config.toml
d_model = 256
n_head = 8
head_dim = 32
d_mlp = 1024
vocab_size = 4881
norm_eps = 1e-05
attn_scale = 0.177
init_std_qkv = 0.0402
init_std_down = 0.00502
lr = 0.00964
beta1 = 0.95
steps = 6846
Each number is 128 + 24 x the weight over the matrix's rms, rounded and kept within 0 to 255. Layers, rows and columns count from 0. Numbers have three digits each.

# layer 4 attention value, 256x256, rms 0.112, rows 184-255, columns 224-255
099106105191100085112098135137131117156074115100123118132206180094142163149135143199115089141093
125121152130143133134075133142160180130117166108160163146085113116111190133129173147112115053144
100163101111095134117136136117116110121129146125108116105151091156091145116134149169131118126096
137111134106118177154177116148170129130107140094134131099079110131128119171078075124181107088153
158197142121138121135062130178112115127133116101120147141157167179197136132123115149134109095132
137160125121174135128076113139152118095115150094121143102156169097128138121136149179130157106169
157094124133166107121140090140167131093147156133114078111184180124098117127133129167159071136093
122155126111138148143094196107145073124153124160143179118131145197130184105145129123131129110108
129079167128130108131121134107161152151089096139152139107146123085112130117128122104156119097137
162136107162139119132125114134145142128140151114174111139151105131129138118117159160143116120148
109128148107128129155138142106147149128088128095124134117136135147108125124088131087129130103138
114141119134116116167120138128114096105142117133130113119094147131101126144156124148128099125138
162138094140119176131128118124125154110133156160093148148120154115099059121150147109119110182157
129143101097134147138127077128127138120125135160154152128132143129178135134080134101135137138083
117143137133139165132128157110163129115127147101121123160142083085133130111120084106118148090134
097113139145138109155133151121077176169098144127148132144161153156172084110102112161145126053133
136098117156133157153129101163098128108156115130121120132149139161084123109135144153151129098126
125122096133155149145112103124127107158136103155077122143169116153135085122115171123133131141089
108095134140189154127169140112143126118200119156138135128122179140156108177142153122096145197150
118138108135132123125123146146137188108143090117111110162163108153144190139108104145169113108128
098099120156126097113144137149152143141089120126136107108132126115148114130142127180139151124160
127100157136138109101146106120095128119153141132125132166141131139120132155075093126124120193096
121126148134120121151067105134162130134062130099161166155083146145132164120101133111172101180145
092122126091146163131118114084181155163109138111103163197104126140098182085134098137147135138125
143112132119153075121171124121146129099130145116149119096115129134106083109070110136123107114095
136117098128146081145103144097128137163128151145132092136122188153118116159115127139103096096107
119130104126126131131092123110163110117157135131141114158150128141196112152159122132109153150149
127128111086137101163119171153124153077112076135121095112116078134125161078095164135142096115112
140148100147116142173123119127115116110140132112129145089140167132163106131173183107127089156139
117154143098157158152101113131118102146112151101138180121184182110140144130141136137121119133159
177178123137122121105126134142163106126137123135110118137150120153130151088154130099152105115090
164103162092120082132124115124120109121106181125112182125151102091112109128147102117115165156174
113102097118155156101108103125121117100123136133135143131116120118120102141124124121111148126103
112147131165143174118139128102152120100137159163160138138115128160125108073139150146117140124108
152156133101111119147164089161144097095151148083163094130163148145137127125168127107120117152147
099100123080113097132107118122093123172152119105150132118119114117073175129126119101126163113099
167098117167149124156123132178125130145137171156130122116110102124142120089095112137103130158151
127149141131116123127141078182086109101127150106147148147128073139107117137108126136124136104090
101155080141147129115127120163112121129152083180166110106134118149143118146151146116118148161164
123193125177077179139091137136145137118123145088098142127133117131135112137126152165108152162141
095148138123148143113123132155139140141169138128145113153161139166159157134101155132074158139116
133148134156148141095135152081129078136128102123121103135143130141145120163081145139109110117141
137142105132168120116119133196142124140114107129127152123111137120137137124127149116139102148136
119122137109108084125142140134086131082097129134116130155094144148115106108160103127098169126153
180139149101092142141099147146151113106129150121145133119132144151163100158130140142069117137135
112113093126129149139116132106089114108123146117088141154093167112082155120123146161155102092144
132136123109158129117116092118116091159120159129086171146133119143126122133147117111123107118141
166147120116115112110149114127070160106095122126125095113136122146114138143120157132132118109085
076147101145155152124119103142124151104123133128111114124126123124062141160103105117185129097107
142124132171126095155131124095112136173108106122105158079135108122135109108157101134128132162110
153038130162127133124112132097192153158086091145080115115112145148107115122158132109135104119148
126102114161131133150112125115139157107091122129137153162116150168100091118077127110120170106137
098131116097159110125140113136142163105157148158145118162120107148124162078075112140129113103120
135120129126111147136131133090165121121121128146162121162132110137106113118143143137157102115099
114140157106101130108144122146167129166115123132121126100133104129156132137143159106110145169166
105109187131120115095128142164118124106122137136121145149103147129123084184121138153129161138101
122119123127141077144158134117116128135121136107094126137148144136123105143121175150113158101140
127165155121132086138142118117107129122127130152095120158169088113117124132156149134118172144098
114143144116109148118142141095106152113112133144130130087112131092115145118138097147148141142120
110133075148111126141174148108100120109126132104118144108136121140114153109106143123111164121117
113111140103067143117115157148091153129122140161120133112145102161115138146104097149129123154121
112102148156117126112147149138110094179152134160124119132123154126144091127129101125146113189086
124121134119130147111114130157136136144125077126139127210137114116133144066120122117128113149121
187139145087138067114138117099110093107103174103130121138110134118100102132156112093121124141106
123101124144130133114117176101126154155165096091120107144108112133163111121107134146122131102133
118121105089109128170105122091119160123122166131112164160116171119121131125129168115090137121118
145155116113097120127139093094166167123115127135123172129098106115066108058110138153169094061077
177109131099153101171125160131128156140095111131105122152132113118142128126172118099122146114150
111164100171160132131106158132128109099109130163137128108117111136141121137118150159141105124087
143153074133145112132115134101118140120115102157115116130120119105115132075101148053150156120127
117113137098142101141112136123107126153139115154106139148124102128082130131114139122122162082147
111133124185126168140088127153112101148104101099108113129152126136128140108148120118135136154113
# layer 4 attention output (transposed), 256x256, rms 0.0986, rows 184-255, columns 224-255
108137157102080138112162096124095132177080095140077115099137148090157102179144171124142086123136
097118141127143126107131091124072191117099132078136154126113175105171148105123181113151070140186
110122108147164090150086150120113168143132176146159192135167155143108098152147100130161187143063
102146041109144168082108138117169146104127170150194132113146100125140070149111156131109097184117
092107083127119166084071095098092155109140084132107122149138086175150112135121162115118098073126
173117065114110118102109133156130152103104120105135125114141161104115159135132084191134092096152
144086155133157113144140096115135114111094148104118106132130143083106132125158116154178167134133
103156150168114131086106195122113159098150162140142161125147111110178124130171133103132170072119
116153118129124128109150127142115184113090124149150110126108107114155126125143153117152122076171
138107151140137131110123133114149130155145120120105152138097087116133114105155089142135134114107
141122153131152109129089140139167109155103140115139137110139129151156140121131107168127119130123
151154134124119104132117130150137134143169097143126130101105129130125128116105155119105098102131
132151133149128124156109147131118156098157125116150114120125113117148084110128108151119142131144
131095125141072129125087096106125109133132139129121057150116130148119119127158107138172132127096
126116105114106155140077111132112133104137132130131103126112144127118120076130108121126177138112
109126107129132087119138111150145125136113149095136089094106074122092151138151141148114137122128
169110114132072140117103123168130125122174122116134136135163093128114123115127118113126125121081
154159129116150135086087111131119131084159143115129134116161137143105131132070113100144114100127
108167118151108165121140165145169108128124143153194150146129133121153142157153118132101106098185
130121108115123109151116128123148119127160106143155141120143118100127125103150107139120122100123
152161083134132122117137099176137124154114108090136119167058143142138157117163128107148137119125
165121166112134128126101102134120130146115123194140117131108107156113123102140134123123133136182
122144149076075144103144165097131114117149110128104121103162134136139124157136126128113095162120
115129102164128152105097123121119135140142127107103133147112118158126178088108097159126120156087
125158115088186141184131110115078095144131121121112143124122117130076108134158127140136119107188
091118101145116129151102128089111142150128146086142109061186155145123101119113121117112160120143
139121127106138149127099083116118175163106082115163131121161173128133129121123081110123136112107
126135161157150101090170132123149086132120131121122139147092111139109128139150103123112109129091
147180175118113093120117126137153182147127139133148104138149122128171132088101123140145148121152
076145165153139147112149101083136152167142116121125139074126083115086100129168116115170101114108
163134133139142133101140088097141164095144165093129102179153106154113111072152110152122174133124
115141129108133119141077141077147119114120118116128119137109147166139155172098166079104124158170
142141127141109111092133132113124159143114171155069101112131141120142183111104156121116121109127
075106121126127153169115114108096145142125106141115122123150138138124159124118109132160150122155
123141106135142117151123138102134147135160122087128138120138115139103111138119147124137140109172
121157135128108146119160150157103169122097163154103121148100182121104101136113153098125117129129
171144118151134123122159103101099136124115115132080134134102135113131119125110157135095116100118
137151116106123150162121169117142132124138180109128170107165119115142105127147110185139130159164
132143132147112103170140116087147118138127075114149129153157147125148150127086118170133143152133
125125151166114129112140130131140158108148125135165145118121126128121129127144123095146166163122
144115129139128089125147152155127115133116125149142154101177158104145094079129117161071132123164
133108121139151166150128148140186104128103140124148123097117101147174124168139175093060162100136
106133155167081096155113113124144103087148160137124116113112125129145128097186116135086122160147
121126126111116128130091137119135105124162135130128135119151090112165130123098109152103124111142
148106114135142122147158112115136075150153131100125076102131125131147140169143120094132145125151
138129148085135141126123114139131126147140120137147110126120109131122116087112171099144153169132
170148102121140111124122101103131112086142135132114147112128123114137138088125157149124168097097
119107099155136148170132130144155104111125121124104112118161157136085140113146114119150138129103
083143114113123146171147164155133119133128137137138152127154126104151158156130143147077116134122
142091156098134127127151166145099122101157106141131154129123144166153139143093148121121136116109
152152124106127153120132161130094144137144141116125152147143121138128138125116142122127141133114
122171151116099115136118121158148103111106085103111100135127109096132138128100129167128135161094
140164116103084148103139107095107130103142150116124141129187112132119137154159131124099096104133
114136133118138120121121117131120165105141126105102132095109117127150154138136116144142158124129
154152148142139106089131133140100120126119115142155111140103058171150127160119102138068126151123
155094131128124098124136106145138091147155108117152136143138128157132099158110129121122133153120
133126138145101137138145183123121136148154131180089107076112172105130127153132082134132149117089
120160090137151153124163123133127154096115127174104116122106133158117131149128116103136101125161
105143103148094126128112099159139114113154133151109154153134129129125110162135129125086110152168
150067115095095128103139107123147118150110135172115115156122141117149116146113125082106104109133
114110119123131130122153094135133140174120172150117112162094133104115082076187145102120110146106
119138129147131150135127144153153119135141124085119108152132143136148105160172140141088132109174
106131115112119146121090086125119118157129129104128146129148110138138156119121127134153109085094
132135097093144132152132085136146181139128064139107138150122077148163145103098120129132099108163
154126139132104116164137143149109133100122161121129103092124129121154129114119105128125157117174
121148139125162150134136104113148117119143107118154139120177146147121125128120133136122141156152
140088122115171113147136105115074175145143130120174126099155133138087152088092128137125087141123
137159144135101124120104106139123125107144149132103079120124135129112171149125147066128112114132
139131113139094104117147074103112135166087107126130158141151120103142145093157151139159146115141
141097158109139112133108183122143122114149135116110117129157111118093147099114099165141119104112
135135112110168125113110097132102145114138102125118113124122094113098111121095121100134139115128
102116141102134125116120130134146106097108146133113093132116147153114140111117164129139132077120
# layer 4 attention query, 256x256, rms 0.0999, rows 192-255, columns 224-255
138102121129094128144123096127122151088150150103143130145169125138134129108129148140117111150144
122107119117102138136108147102113148141121130122133155141130149128122151142146160161130136110148
143108137121168140103152111145159143098138155117129119129116174095117091125106144127127146132115
117111160142137108122145134113132166113105107143118141100111129108108139088119121122107137114134
133133138163151107095157170102106107122109131148123126080134115100114110142134136139143089099125
128091130142130123130166157114153133131092130125107112135109127117110134123151115121108140128148
130168123090127144132136136148070126128149129145140139141134148169139114083142124133109101130103
122126146161128175131137140164094108164130157150114128130108163134129107122132082150112095142149
170109140147122110145132133124123136112116141150099140132119101128128104182105124130136113097134
145092149149146109107123141115133134110121132111129094125113120120154140146125118084146137093173
123130117131096152123147147116099131110107148148157132127139095173172103161156078119134111144119
139098076153170124191101113109164117103127124136146123143127135090096113150111095128140172064133
132107151158127143116164123088131084100099140133165169119154096175124132131162161123112138122133
124139146153133061118130144169179103139150131161106098068117143096134124117128128109118127128108
095103087215141097154145121100082090132148160144110125137157142096116112144128140106091098139149
166097143096115141132080151103158100125151110152143089169137189159137139133127111130138149098178
167121136116112099124142120119121101094175127122163148165133097186159140117120093117112124093129
136148087122142165099121096153132161109081149166085105163118147127136113112097147110069120135115
129144134118164103156131112121147101141155169110165120106120137090152130147144108125108120119105
143123100108077121183146178135080136144167125152118095095086122109112151107102114107110103130155
130137129140116134105165146134140135155121173141122103114101134180135137127148120137143075131107
113143104120118129101119081078119133144111101089129148106112172129157135156165097105119188126118
134104178123127122087104152150139107109112123154133126117115156165102147109160137119146167121185
087136169092092119127141059137126095121130098154136152120133112102160119126190134110109130139120
126181104109128135182148110119165120173094102109110158086154132164110144078117076159160121082119
122156165146084099136085112167115114160086135119149116111112094128134169093120160113097093123125
148090111115131131157137097099113130167115123136118123078139137115151090166110127138119106139110
177113125153148080126103106136133139134096130144109132098106143067146114115114117134168146103141
125097099180142114121088171167116140074154141115080133204137162152152141157137121145115110097131
109102098158140161189142141128109104117139136118142113106127158147123161082138152119110104151148
109154154143161095111149143134172128094111126137124121109130135098135094123140146141128135148133
132154111106113136128096162094116147112085142149144144139102143143125147119156117129125132127133
130144135150149072116111152140128132133132109122112107122113142124098143167111112100121146094161
148126143144122106120154156151137128107104164128113093137127136125127129134081137100118141115130
148127098135123129153106120125113108133133137142103141117141133108138117112094134145145125092114
175144121118117117113164110124126114112146128115147130153123148111133120122134138155154117166113
135114138133155115133157135131140121091143133127142087109135147121125134110110149146150116171121
079113130090120127148129117155157123138135139106152155123096092112143100117119162147106103134107
129162085120113102117119126110123152138112118116096137125129134134099122112131106132151088097111
133124159143118114134112122166102144159126124142151125116136093132120152183136123093118138117111
101144133134146123162118105124112159115118107157123147144115135131108162114099144112147127116118
151118127157143155114154132119117138137154116103097154094090136135162113157120136116130147155157
134149133166123102128143128107144131127125131108136098167130170138151118110145114119128094128129
151158132101112117120142113153099153117109132145105163129125131145130133079110151150184061177138
144156118105119144116105132073149127187148163157134133129151110142101174169109110112136124142140
112161095085148100121134127150106192173120124078135119113138135141109100098132129159142129123093
148136115118128129138090112139109165104136077154148138123135172140166135137174113127149104111155
097106096121150113136161100121190138146117115136135151121137100134129117134125147148149156141108
115141143119151125172135090133097133142141123142131123101100119097159142107126126116129100106111
141139131138134103139144104112111111086120160146157141123160133145128140121106129139105116151143
109105127100144136121125139077151127137139137083126131129116130132106129137149167159140132105090
131137110124117147065115111127114195133116126183137158122112108087094106118146127124138134097143
119165120101128172125141117133136154097134160146087084085157135107165139137093093174159106164134
117104123077103142140120165107095125126167132105127117129124128145170132126158156144085100114129
141170140129097122107158099104142167124136142113129113098153132113178141081123154139108080177102
132105078130118147117155124136151098137133112146120122110105135110138070107141131086082119121141
145146163105160183121161133133127123135182068175147126191126150163115163082132124184138121131078
061157133162099101167105127138150087116173124094123106116139170121138103148173118137154131186123
164149134136144152102132138130139163129122113110167129113154118131119095132070115176121116143118
132120099177128139146136158128150158155128136128127096143155139116125160151188158086126091141130
132191097149106119129156137163108131118116141110127138100100109121140130118112099137136193133142
132139175109159121117137104130147123177145135132131123102153110141117159164141159130136158143133
114113118138101120124121125101090109107097135142117150124143119146154165125182149140115133138130
129123138132173158151124166108154126140125114141162119101129134108124140104150143095134160130106
# layer 4 attention key, 256x256, rms 0.102, rows 192-255, columns 224-255
109124152149121121106145147139138141100120157140110120119093129120125140091109136150143141130142
110116154093185086108130122120131133115112104098146137150116104174126154122117124144131116151081
111105169115136178133135101088120142128131127120127113137119086161078136183142142133147149119144
143118123085136165089130144118104091131114123101139119130136126108135128094170145116103130125129
118174127132129153104169117140090078131184142145111116125124100132137112125148091120141124158125
133086095099136132114121133137171173086159093097113124120137102124133122150176136130115122134158
152119108171143138117121098139153135131122088148124114139100110133136131128160117134103120148136
104119114147134115122143146108158102121142059111126133145119093153107121167121092106145104117103
151122143117179138081121140129117114108120095134117126119135089181109085087195097090098133117129
121141096125138115151123102130142134141079110136134150163109145130134163163132103133159099123151
062145118113143132112159128128090155140086128122161127107121165158152146113153127160148138149148
150141083144186123114139155107110143174100135124104138150137122097145104134165162103109118153168
142143104174130147159134131120127131129077150131120132112135128143122098124091164169138141127130
129118077126142172114135114166133132157138155122125102096091141087121102105118154115113179130075
095138130180147145133148109155080123101135116196118110120152177101178137106121120147132115151110
114156076122161107110073117109143117110136157130154100120101101127148136145118098122107177120123
159133155130128116187111112171132091112131113148143157156128107137120121111049118111096102171131
124121120133112149187136142129127141154191118150107138106131159137132097135136147081151127084141
170094139165117155096164131145127189122110136101126143114164111134128095115129154113129113177138
128147128123142140147114126120135123129130115147175035162151135145119155134097146144152121119171
118098116148122134113117147167155140123096132068172140128111178141167091142145117151074130129062
148142097165123127127152126105136143096135151146090129122094134111145189164139127094145144129156
103159135101078131120163135111129092141148138157135132123109106150149153143132134141113122131124
154114148151144144127094128122137149109081105101158115116107113131119170166129127136160125154120
146152093179113136085145076119117120091198136128104110196100134133129164142137139104124175112110
120118155136153156147148140130085140152143112117162085129086123172107136112145122122178112111064
152109168132120138122139128110103135138187098168122092150125123140119153136062123162142141133104
104141178153125129137139117155102140134120155134111082163106188131154098136124116138118162105087
161092139154117153149105090143116131151110116148177152150161131126109102104141075145098126121137
110145128133143140091168127137083160122134160130098105155157138172136104116172151125133096120113
135123144120111092110120148126128169115140139145119118135090126107140115150107170159142112118113
159123174140116131108142145140136130140106142110139135095114166114082074180155139149109127091162
127123102129119112121118119119136136156130127134125125122152137126147140120125125131124104163120
148148155153146119133105116130114167136122108141116116116143161122120129099096122109136153133170
084118137135126177150126120124162155127110128129159133121132115109120103107132098106108084123109
104102107140134121101134125144131128144125156117136122156152126121108109132150124114119144113126
125110117134099117119096127106122129138113124108132117114133125137138116131147158123162089117113
135123140133128143119110123121117130130104116111123140116138158096127168093118114104120101126144
094176121140137143138092132150128103173134126114137141127093087118131119169158147133123112157105
162119085115111149117110148133134111083128110135084078162119118120154106092122164135117113115106
119116137150122096098132126137106092144138134123159166125132141114152124196147155114094123092149
114153135129117108128116135113129142140111157115149146130167147147098083099123130112142134140125
160143167124097152147101151112131155106065100152127108121128089136137108095116083149139156109148
107153112113173130103132120128142117131142120126114140162117120140131109102107168124105099119126
115100149091143098129149120142123159107150105133133142150129111126129120139104122162134147152123
110143102146169151152147159107122123160137129135139111105101100125155141136140155129131125157140
140090164144100137111090143140122088168118135127122125088119139125119127114129114115155138125150
107110112140123149109098177133122141154122122106165108155139180081135172120123120106157139130110
111132109129135142123130093134139119128117125113114144144117129148128129149116139105134155156150
138142150108112098112171119149137121115083126122130115133143137124123116136112115116105145135129
124156126100154126159086151124085155104141127177117113095151102120143145136166128133133149133155
130142112082155113081150129124148119125148113109135125134150138154155130149167125138142174138088
178180140110098126135123147128144142154125132109123137083103142120147111151130125108172104088124
176159140160122120153104117133140118132110127151103134138143115102125144159112086122118148130146
133114135134122127104111138117122099098135125098147071122133126120112110155111123147128128172122
109133125151129097164143112121090123131089124132118170106140160120113124113117139141139117124139
159160137149110115144153141182127141126108126124152084117131125156113137084098112107131130108168
149120120139098107130126152160111116090163126135117138109121101153162147136142116130083117100113
141144128121123123142138167113136148159129129110149155118124132103150144149123106124151094135125
101138120081171138136122098150127154144095140119146146118148143147117118107127122148098138123137
122133118117147122143146129143098079130140090097134145128153109135111131109140113148123120124130
155116145140091115099118116118102142103132125126097138143129138127109116148148121158120129138104
133161117168133144150120121132142117112141084128141169102117163105126116121125124107138135118129
109120104148118113159117111150140115126140149108080118104122176110158094120116115148093127185127
# layer 4 MLP up, 1024x256, rms 0.134, rows 0-69, columns 224-255
128156121125110094126108109125113112167146086165099140120116093170099094182154109127138128121157
098127159112154116106117127117124137111098094146193124115128146167109171134119150115134142084147
144091137146156123137141129120083147149128171112139122152127112131114129129099144077130103098109
103205120114155149108097132105145099128145125141132137115121153115142087119084103185122109122156
165119101124140135132112128124134134135145063119106133168153125098156143130133136101089172108099
168154132124152110112115083176118139122099183108115153132106115112085132111133157108145117092096
149102107147105120134133144138124142107138123160100132154117106156118132144151131133131111115120
162097129160117123161085075097145140141105133135112161134117129107144111101135134088098142110130
122114124113126125094097109111153143143120116093116140077145134121113131098151112112086101148130
133124095160126143110108103083141116138103116116107146140096105127143123123200107140115117078116
115145121152140138119104110098098171093117126140132161136117116094114148114128171126106086105142
117144110136114078131146138146111150170104126132127128128130120126119190132125157141166181139117
125135101085118118113141178139107119153170121137095124141114074146116145122067159122101106121158
145127137078122114163095066125166123138126135101115114123132135088120123132132119136148105156116
152165167108131121144117121133103130150142173127113082165113113128111147122137112054107126094124
106125122146106145125139141119117159108125126148135130168083134139125141153132119091113174109122
142145135094148125119134095097123139082109124080094121131128167126137131132102070137118147101147
118118125134149122105109147140123105150104138121125168136137161140163119129152131142156169110120
148115136109118114143150138105113158173116152130079145109149105097153114114138151095109155110089
174081127112156121152138117130153116117127108119108071083126122165124120124127140140118130148134
137114088138165138122101080117147130136131120115144176114114115121120147172090103125112121150077
120085104148138087157117113114104086131154126104091136138085123141168134110134141122158163115123
131149143138139109140128129127131149116151141088141107134138155123106132095193156113127124103113
089119095146128157096103111137141085140123135145121134149125111133102145153133117124121109167068
169139125123105149075140128089128085111115142177128116131145090084146130115151109148114153157111
108107132131098088084136120172134117102079132182111106172089103096122115108081112087126143097133
168141142110145157105150149199144082107123110123129158134092127111125139120105101117131114166209
113122140108106098129160090155119135138104103164151178099146139153124113113121154097126131086119
063116114154120156134116115120106140147133112153103131118119145115141111148087108171116111146133
069115114153132134159101179116104108068149153161082117135166144180123144166152096153130115114107
135131138118134094098115087146121172097135148102049111138128131114098133150132118118168105108114
178106132127110190162094112143124072127172141128130155110156104147161188157096136104130175104176
195116128124137110166150125157154083105147128133158121088133166147117151146172119119127111132113
121076127133158098108160126115130186128125095135127136139164144150115100145129162140144100115140
129106146123110100074096129154129116095093120111141137162129102087098159167144129112097139138154
122107111126092172117133089081120104121134148122105116133156039069099121101100132118118167142125
155149082101117115150126162118134132157128117128120108125121169114135124137146098148084091170167
116082086143131114108105120137153139185091187126143138104130124133084107128125131162080107104108
080072135162130103135112093135132141127103138123153077147132141115140133114139092147108146119178
166164087156086116106147143119120095135118148115134119151103123146109105151147055134155164134130
123136108114136149089134128154127132096096119115157143119122119152162108110117103152129120171128
136137111144148127177113137128122082134155118166164132129125094109097113095140126090131155101160
126120126113135163109088105158113093155080136141123135117133135167169140143124160135130121123115
073112139106091126125119167119128092090160111097124115124177100068086143133130129153102148107103
094175101156127103125129096142125115134155097098122111104113160135094131147158116113105134094094
153157144099134174146110144135137142115141099076114125105140174140126071135107168097105138104081
109152154145146147146140136103109133133141110126077113156143093146130091114119172132126144116085
165139084105119119164124147153132080118117102095118164125122135106118148122145125134119143147126
118103150088153133133103105137126091156132150146201135123115129161141145156098163123102096136100
113105126111151123130089135151128170087152131100095167145133167127134132167164113130126100133107
130111125135124090105163146145128133097134119146127132165147126083127152135125170173100143148121
123117152114116083116171115096110116124180099103136119168167119147091132150094164164090115175141
140119098156096129128164141089173130099121107102116123152139147091151125127132131130103141105125
158120141136147114162131156097114118162091078105138143127142139092148132121117131091156112126091
137179120122119167125143171143165151129138126149159086084111136133125122117083164114093129168147
137134129135155164127128137124140134086117123142131117144134176142140153141123076087127121140151
131131107110154085106102113131120141151144112136128148112154104137106170113116133140109139137145
103096080112154129151138169133143101116158068099131118097169158104099132155133098089098121087145
155098132133120144108140132104164167107135122105139133157133087145133142116095141130108104147096
122133125094129133081155101126152149143107143136147114096119109079146134114164115166083141117126
157130173138145113103075117129131118159122125076169118068131116102107104104145164113119098125108
133148123175164136134166114122153087151110128143118144092128139073113134111103059122152171118121
133113113154132104109111155120120153143099100125114145134166100112163123110098102122109167149092
131071146130141146098108105141101109124155135135119157153117185130159141149136145131119120129107
112102117174098109092100127138138143106118113089135090147116144184153168153170147156149125156121
074113100135085121162141114121121127128149112079139114134120094108086116092178115091093136152138
164125120108124153135092154155115118141112155152112126188131138149134132149107139144109075119096
186116092117101138119141116142142107139105137137135164093152119110150132113158150128146137154142
129147099148068138103139120126122149107094164114190082149164116139100144200150151072097127141158
133103165151150122137146093134125146132110106143137115137147115103143144145146147154058165091173
# layer 4 MLP down (transposed), 1024x256, rms 0.134, rows 0-68, columns 224-255
103111175099149087114129116124103117139143142119161116143107085118132116152107140162139187099119
137115134140110083177104147123147125129103157102174094155128166141161114136137167144153144163156
133145131124115168118111121134120136113122091153147143137137150170115172123148106119115097130110
155142151098199142120134146146132087101136141131131108175131136139143141118148122150106144101125
109112160128118124122117162101130127138121142095103130118123127128135135150138128140126145135093
128138082125126157158125105133137141154134157109106085158078133108118134107123136174098128164146
135145109126096124086135149151114167097134105122116144170119139123144152113159129137118139119125
095119176108104103109120140145107084112095152133105144101073152139166128133136109141114128174100
125153113127156110128162132139120123118134130171115166105128106148170093127108121134093115174160
140172151128165132102146127168136147103160089140182169123121112096121155104108156127110145132123
109120152151149117072154130106104110161182130105051124131108129117176132123147113103129136131119
134109112125136161132110161154081130155109127142069171117125122087110141145167129170096137103116
137139144159134146099150146119153091107113112119118114126124151174112134170151128119148081123150
115104129131081132136130091135119136130122139137179114132157173106110121155129122165115113110137
147124106108123111136126111132148128131111157166124176104138118168109128093111133115124108116143
098109122102144137137132124106117134103098118134147130134116101145083138147165129112135176120134
172128147121131152120162095118114127098146147134150159072115099164108140125135175154150110070119
150137104122128158146115125138130132119123128156156132130139126138127116108093142076156149115145
096123105124129119127123151137122132144124150138085117116134137124160131161156139088162093184114
130113123155132076118102125122117145120108129158129118106111152135080139171150141130152152131094
134129150133103153121171109126132132138160143136149142094164120138106138131145133133147138143154
118142127152082173167143136103126112142102131149078138141112132113137152098139143103117114127110
147100126116128136138136133139117118121087141172125114136119112115144155162085109116126153120128
130111131098117143158100115115109133115116097135128152134128147128137115125156094114159117179130
093118138179141128140137168146141136096138137142116096151142113100136126128149129125143144122116
122157114100099164141141148131143092116150136096110130122087125157119153149135114115117116174140
092135098141118154150101121099177108124123135159123145130147117120089176118158114116110117127125
111152137103120159149163079139159111100106137102130140118127105107122128085144125118123137079079
185128128114109136148098171120114103108132125050100170090092147150155152148151111126140152180108
116136118123122130150150130148121143167134117104143135142117117094130090143152087095094109129137
130114095166167148103118165129112113090163119143115099089183141122161154085121145066147120080130
111129170114154170126125132142142148098122125084105117163113086116101121120193141166113078132129
197098123098142126150163151132130135110116095175137095099119140112090143129136127097118110144133
097105134159147133159118083114105119111133078153121155123144131134150119103116166103151103093135
128078102144098116143165107150143137101152094080122156131171140173147156146137124113156124123150
110114144152108157144153145167116127113104108118116102135146118115125119133145121125127129154106
099142168157117168144090175117097123089133109127182166161126103141155112133132139148166106100132
127123141132147099107139146114101130080133194098154138099118116123130156163084151117133169124109
111150159126115145092132155112147104114123119116177131094101145147108155126092110152079118115178
124142120089127130136104151142127143117107140096146170120162155122158167104101153142116105121109
168126150121092141150131119104082098161147135153170097122147147117119155133107135138123105102132
087115124076191089138107135160100152124170158183122089133175117161138063138135165164156119077144
100097081092143203147128142150121101112149146099135144129151091110109144118077138124148147086137
093094157110069150141151132118161109112113102074120136132135194139120076148153117147116138130137
109152090102144178123096145124094147129140084156147101129112106150120120132132138154107069162135
138099086145152142078107102148108128145139095126184171131094120100107122094142142146124117129122
103104137101112105150094135160174128119142063095146118147079124134118098076088147126093141139152
122131179121127150062167105150134143087129138128124112130120165169157119108095149122113156102124
082142148099149137120106139107087147099154123144124112113097125120124145142102136094112090119081
123165109122133152127158114185126135132122106117125113113178136111110139084133111108102139140137
111165142161100199163105153137115096120100119144118124125106147141129113124075146126131136178104
180112097132136127112139092186070113119120091144129148113105138134094102116054089135138109135111
136142085116088104104135135112186091109104105102083153123109155155137152131129143147112131129112
163181143096155118114154100129145094154119170164147143148094120127138129123107094125131122125124
136119144120174088129170114120144119112131116133142150111099097115107067152127139127117148148132
104128116194115107090101128109110100121112140133129130100130163139108173122078160092132136129122
127123117146106114102137138138125085120094100126116146123150109120151166150114079137157144137130
113166098106136126137135118116089115108130094137155128092136131114132125131133086146097186139128
126108146145129146164121157088136142132153081139150133126120130149114133122089139117093123137148
129123141153103125137152177122115123135157171159179126169117124151089143112131071141123141144137
128155061119161154063105113117102186098156131135185115135170158143117145144102108123118153152157
135109112109137153145117162101167166098094131135084134136114129142111097126132146134156079109132
143140101138162145122109088093154166146081155162125123106144133122135126131122114125148118151151
150148113126088109140179124141172121120149081134161106119125136151149095094107102123145106136093
129185094098145156166127106116150146153204091165089120138145115140105080109156119157125109134116
167133123127142120104108056118126109079133091112141128145085118135099052160101127123118166133109
150133130118125145125120117162205095119110100137114156184101123177120098119114147106119129170128
146161143115167142141156127135147115155086150102143076140118149101171127132063170117156100088116
162148094124100147100110112097126113147131134119161159150127167090156116097118107154134149104159